config.yaml
n_layer: 9
vocab_size: 1148
norm_eps: 1e-06
bias: "qkv"
init_std_up: 0.0442
lr: 0.00171
beta1: 0.95
decay_fraction: 1.0
final_lr_fraction: 0.1
doc_mask: true
Each number is 128 + 24 x the weight over the matrix's rms, rounded and kept within 0 to 255. Layers, rows and columns count from 0. Numbers have three digits each.

# up: layer 6 MLP up, 512x128, rms 0.0987, rows 295-341, columns 0-63
# down: layer 6 MLP down (transposed), 512x128, rms 0.0896, rows 295-340, columns 0-63
up295:135110151203123149096151142154132154129125152145108145131169105133158121189099107103140145117121168152128154148157118132098160140124146125145118111128104116095124106091097091137127140111070138
down295:081118113088160140119177138170112123108133078153173154105157134083137102108127064140129096092131124119187156078169107167106115158149109109146138140156113125112115147112135126119138127101126152
up296:149134105097108098172106121133129171116134109140123117113134143137166078121102128168113110127118147157130114126083139145136101157128138123099098139099090135150105114161160113162121150130117120
down296:115120106158128178094137097125108114124078117116107144168099129116147135131150114137085160104134169123123135120127107140117128113126144133175143100126128086128103130123135144102129124122173138
up297:089143122096134110176161123117149084104088122082077107170127102139117113106175148100164148110116148104129088102096128156105086084141132123154128143107115134155145151093118142134158170116108156
down297:154096101136134144166158124098115167123155114137174156119131129134148120115155083106139188107087192133117152114150076125105151125069145159156108150094151174158140107108160108106175082115077155
up298:126097144147100146117148128138144133093117099136117111108171120097111140147133114128175127078150173183172163214092100180148099119127118098079147136125118109093105113094101122132212119145125124
down298:152077111119108128124124101076122111148140102148152152115107115152153179120160143139141123096125096147130138098109106120140177139111141133146154144123140135116108116119112156092113064124169155
up299:129206128172123088115150170135118109137132122110136119111118127114123123128124141104133133081070149074130159124141111133103125101112127178130105093110111089120130109145130139115121158165103155
down299:134121117077098163154119148153130141200127115171122152136141132073105136107138109149104156125125105152149092162105130119116119098111145129095185160114097168125158156140105119148123118099142116
up300:097124126129132131138142139145191141095131142104124147153135108075138127157109161085141134120138122150156135136128136154129161166078140127107058130144117091115179118140139111088126157132092099
down300:144140146138122105119132123115122142110119101124137127136103127123153140142159082122100120108118143123130107153112113141114134106143133120142173150140146123080133122116146110047122104128136101
up301:123145112134139098110065113157109173121098113119127130159155122127150105135113107076159157126085131139136198144052145126150114124130110118140105155117095133124169102129121120151158135161099192
down301:135120149146144119135127104129110077131146160134142077182122115082150124119110145148126129142157179139066114112137168156102146099147140142124117142108140168163103132133095149108159101136142146
up302:130127121118135124127164139145112128116144146133114146136122107080137095158135128102135118146190129149164115158130113107102100145118119104118115121128092118117116116071080154142104170118143168
down302:171146085112126101162115124157153161124145136147136123107134083132090131144135121155123111106131189133143104094136141157133138130112156139151101154148103168114121146157159151116168108080089171
up303:120151106137101100122130131140126121134133092136122153054091099124138133127152090142134119122175126123101144140134164136134065109076125147168124104115125135122171118114113107161136120110148118
down303:120116115086115154114163110101137197123140147109106148142167132145107128119101157157123121130143100121175101097115128145169117132147152130130171098153127134120128139080116125149129182155129126
up304:144134136145162151121118127120158103112109115125135109162119109129113129179114135135111093108112131110131089156130102089103143103121147154141153133141101148102117144123099156132146167137102158
down304:146160128094138101138121125156115164136141138145138120136100159133155130128093164103130137147117248139167142134105121140151130152133119101106102075137113095151112127144139101128120122150135130
up305:106116149116106124171085111125149121100127119106151091132147130112130113144117077135149121128161144113120115131088087188110096106106129111140136139132157150153181134136134117149138111155104140
down305:156134148133123103124133145154114178167126165104148103109123179149079166124105159103128141132111157098174066143174137152149122112168134150117114127145125134155135109106146165118105098082134161
up306:114134118127135142163115119133121128115103144138095132111128117129130130171111169103148129098167123120158098174146091116110138118131106135123136150104077109133127110078127134137127126162126153
down306:160122138143115113084108120172131153126114114127159124142134122126125126150126112185120115133142245142111105115124111122094157118115131127100120112114127148119098155142114130121125104123152145
up307:125131112134131082152158098130109122133130095118068117127131106087134131109161130088153094154127141173097134148110129123150138128128121122141121104125083118119164118104135110146142112121149146
down307:147154162123137178143092116114115137125105141140167135130141085170120132150135129144160137169119181104131093137106095127089162062123065137143087096131138105123139147105110068101092163087096125
up308:103091146093142118159092139117148104099126104135140152145120121134100124162162096135135158117167131116137114143135129104112143054135095174118149164146151085147172125129131145101156139137101126
down308:136176108137130122140102109089125132140131174098135119110143129128158124107099158100126125147077101127139140146130143120136121178103149086162110111110128149104089160164123096157103150100146143
up309:117174117094112082133151174138149181109123157153145138159147070109114090134128131071143094116072144139129133157108135109139152116124131135160118142138143069106150152107155090085147138125137134
down309:125113114089129125097128142125120112141133101147069148146119123138125120097146105152084139095102128072157077107139166172109136167151101093121163152145125130101083133132133127071135138166147140
up310:139132114164158073110124094128117159124158127111082165153156136121158104117134128111189129091146155130180162148075115161130159132139133129169089116119118121122182149118132143137145108125093171
down310:099116128101128137141141057107093164160129091087112160182121147065099174098103145067113149124103138148111084081136156152126085124160124123150113110145120124106127137147119151149146149177167158
up311:145145170153107148132103122129161155118106137114120093120119119141133122147119115129139131072123152116181157145108118120122122137140152124120144091120091142155140087124109167112114141169091129
down311:069165108098160113087126157149094106111131127140127099128141104133098129117160078156102127124107171137142147102159127137157164165140135141127133114141121072123140122115147120116144099106135107
up312:118094113157113146120163118114092098145155150090050165136145134099102084140124138149138114127134145144165135125162140135128146126129078146126098124111131102158125078081114133164109134154149110
down312:179108124114095108131123071153148123125154118168175109140116140134132157141139138132133159113141208174100104152094115142072160089093112138131092130111115137105149148132160095094145148088086133
up313:115139089093114145195133108160166163104144158122106146154129120093124106076172117106135086145116169168175118127124133099158133176094148119144065113114126152124122153092127190133135118119138093
down313:084152106119111104113105122135122078170150133094155098133110113165099159133155131097112159111112119139064132128118113115107121124142156139113131120148074073127164146161172174141137147121140114
up314:116173109087107143156182174133142137127137113109146113082125118119139124100134111104125094124099143154118080118170082117195117117128152128144114141122105134125109139126078160112161143156137152
down314:166100148145135091120120138108087105093121158131154126126097103131133089153106128163171127109150093129147147109114174124112117157137071160123114123113096128129083097142093091120208131103108134
up315:117161139160095096141100119136092136103174116152074153117114095106083127120151149118138110130085146124156169179119112143093091137071096151134140097077119129140144089124140113163133174128097145
down315:165143102186160137135076120119086107120132130171126104142131128137130124117116102126135141147149151093156105134098093126099124110138160138131151118114148151134164151139102115155132100101167089
up316:099100117115151136158123158124168141111133114123164138131133126132079125109114157144110106134094138140110089126139105154194125088089167177166075124097125101123170119129142119147157129123145098
down316:136162145150103181149088138137123103139148094157128144094135124126101141105085182115101128083124183157102155135150109097134111162094102106115116135122135146131167171122116092111147114101097157
up317:146119157120095125148089101148124139129136122154111163133185118099127115144118135178139109144126164091162104101129113124108119137133158158131126159161077116126124110111119094167177147129072160
down317:149167158126125150124121119136150180102142174090110163138091162075116113152166149131136111138079122147109139123121124137088132113125127158140172108185101134144137106110119076124127208120095099
up318:086140063081132093115107163157125150121130182113172156138125095134086106145121167108136133134076143125141102142125107113143075111097164155128138153120185125130153104121131098102128163101104085
down318:130143143124122174098120137126167144134081137125125136122141111136150093120115090142129097137154097109140119108104133148144157147148130127099151106150107166130124161138114175102124136132153126
up319:130136133119116111159135116143142146065107098105167131133147135135111121146129176154127139141115136127135114133159149121162135110104171129103082165121139087123149119114124107156132122096076121
down319:151138141148112114090130128132148153130106160123065084129140151157152106147136116105125100076149141143117144107105134174167135115096094120126114136102101137123145118087119179119139113144123110
up320:124108135158067122120102123161133127122136103137120169156127123125140131154130143136148143128143147120119085164134104129117135115145138146085174134098128105098131132141136136118096116142125146
down320:116122087124160159114126140110089106142142145097091134123155112139162123087119075127145148133183142114095145116131142070155105140128167134133133126120149069057121118141158103127151128154093090
up321:130155135159145077126132154116169155124110114113160129103153111149162103153103147136147115126127170154128126160138128154138151072136143116153087142084129113118148105117113113152096128110139114
down321:155149118163137121132116148189134118160113107125066124143086123150119175155158123142128153148129122121115102141091095096101130179204128132119117081138159102122158130156137158149140123115131122
up322:081147163114104100162133148130095156101101178153134148151157064111147084105154157112131140114120137102122139137065168140115118151136132079159131137129161085109187119112131097133123165103142130
down322:144129142087142113159123075125173070178137107138104130114121125163142111134136115180150132114163154142150093121143072090072091171119092107096140104151153066131119105139106138156126127105181158
up323:110136138130136131134104121136110125102163112116124177112160135106105106151127133134153150134114130120151117144147105102177128113110135121169173145112121099168132148113081161159135093149088117
down323:132159103162118130135155133191160150128128141141148169142155110138116117134117147100136113130141149143144101094140181128097144121084120148090116120148070145106123101161112137147130113132137107
up324:113116118157151133129127129185116157145137124129118138151138142117103131103175105123134125126139139145117112135129136115152112144105148177109091083137085118144124138092163078133138148142113116
down324:124128134114191129121123134131135115122163133129115156105115109141116132138129100125113119142119090131147156135142106136130127156119129112126132107107181111101120159164113141101122130092149117
up325:119133137128138129151095136129140164156149126119117147107136137063100121143135100111126136138150137088152117150103128101112125157110152116130082180138165096124147134169153138144161167135081099
down325:156149104129126157131125084103111104099123117128179129166136134123129123102111170101144129151131114132103116109137124132097109122084136120109157110148126162101129155089164149096117121131141101
up326:118126135100126153185149147116126108047100195129120115107128094103115100116160091111163153145184148147126152121094127140149133055133108116149112133141119157125137115116110146126139149152114164
down326:114119128159164140126119176097140163121143137149114152142119137101100095115117146149149131177132146135128146105113101094142150162163121127135127139154124165154111142158135071124102160135163099
up327:148150145126119094129107104133132112165149144102116149083113121137124090136115091098180111079077162124164143139160111116108130105088133168132131098141090153137119054104110138131155140142124117
down327:155172128111160105106101083071086087116103125127101091154111091124106103151156113121131138117116178118113161164138136133158086146130127142162108121158133127147130102107154150125161125169129120
up328:111121091123082109114127153142087120107117140116141142161094137128120126162135099126152152136160121108150112165130117099098095103145114175109123151136126131146182100140124128116131106142138140
down328:139132096152131114109146130114108120157160145117102136118111125149127132124149138127085117145104099132093162123114185122141139163137152116121116098143144133111104144131172139097100125084127111
up329:121142128116136165178124109162148119083084188135110111128134083132144107069163159143145123132160146120165125128089169122146118117098134111123111109102122141096122141088150105156127135122113082
down329:179110112099200078153133121136140151144143160108149128135101141124126092158070132134126128130136188116133110089136149107109130111105089146119082141097095140150145136165125151115079112128115164
up330:091113089118137130158123122132101143106161154163098144101159088103131113130134159076155079104143168151163129148105154111123168139128134127089064140098150117159113119103153133106188189114125170
down330:106126147127139127138162128135125111139166165123106107097142126089143109140121086128107102157190155142077103127116170093111133108153132101126122094131091134148108094073101132148105152130098120
up331:104177076118107139144140138110142086106145123146128123168121117072072151061163133137160117137144138103108124145135167154098115115159093135118125094107137070108111125119166150121134129124115140
down331:128128131117161123105128118137138131102110102181141127133150142139145119151083066151115108174140092089163154104132087119124142180142145132146084119147115174148141127120154119093151135147066116
up332:134159133105122100123170157126124145149102153154093123103121139083138104104152102098145131162186130099115127121122137143129136088131102132152124120120133144129105096097068122112123127141099116
down332:152116131106141133117133100092151131118129110151113171140109113155102126161112108138099153128107189145126141120107134111159170153112126154152143139151089118148143107143129134090134153120130102
up333:145162152114129089168122136137125136119121115125154140075177149134119108143141124123159078138097156157197149126132081099154133154086145155162085131134082124140116078136103122126114134123094126
down333:085129143136100085183153114079116135131146101126106119146107140126149090136121115158160145146131171086157136137151087121128131160100136121138185099121112120115082128101140142127125123141142114
up334:121178084092121096175115143145133189109114108114132145125170135137102118141154115147131164095135143136140127119125119105135144101119164130137142188127136077128162124147116133119148107151086157
down334:135091124124115120099153145113108081127150108099121108132170107095133134101097160104118156108135194129119150104147107154135098102140121114106145155128135159132085145139094114131140135104150121
up335:083109120153111135123110110122128098087181126114135154127155105107122108106103132080150152190100147136148147147080135139170107147124106105157120146119135093122132145120138112144120130117121162
down335:148151131091159171119161136071097119165110125174162138166137111149079151130137113113102129099130080132126143151151134095118128127090096134129133129118094136148118121183128139109149143138122133
up336:112188136109127093112144145130146124089107123127117103139130102136147097159154148100126147131130157167152153125079175120128072110139119123111148146068090107084152133139104105136116184122142158
down336:109115095121064154170122141085156157101137124165105098107142130127168165064124134171116149092156143131174124145113120101156116113168154133107119137071111157114162133179077136131098124106154123
up337:116139134109089135127135110138155146153128098136134156143129122121163091099176121129166132107143159116129109102133110150184132128147134144132114119116074143102102105105132141112168134097118127
down337:136111152149093141133144066149157118117092135153183098147127127119096154149150123148102133175134151133132102136153157125050122105142129169163166145098132103111117095160148132155119113144142118
up338:087130109167076162132151149170137168126140128105119102159152068076104120152175164123171155110160148138136102128120066113132149152157150132104162125097132127120108124100098165120121163093075132
down338:108106137099132122127155135170127122147173119114109130131108103110167110130111118158095160147117121131137096111173104151122135112159157122119120153108126119131158135130121093153116127136174094
up339:084164144103112155120153152105145132114097152115121112122191110122161121120151129104135127051164143195149169136083155139165117111162168103154097120113116127088127141099068136112118132114103155
down339:131111135156159120117132146075135144163159157143114141130066161116086112076141122136090127157096160163157135164172103134130151119134152160150097110134123109149129095105122112126137104094155115
up340:114144134130155174166119140129100151122081141110106131113133105110117109111118166129159117113144157151130124109130104109148169131162125096125165150116135105130111149102095086137125114111134130
down340:143127125130145132125145122090127098143097116101145104124085179124131128174184099155076125142124137132105132162120136117117129126130133143133091116147113127128157076163152167124139119130106142
up341:142134131120125109152115114150121130105144152120095171122141101073100088125073150135139086156133132143192091143175118098147146150107136146136111171120147133136102117081081123137125118112122150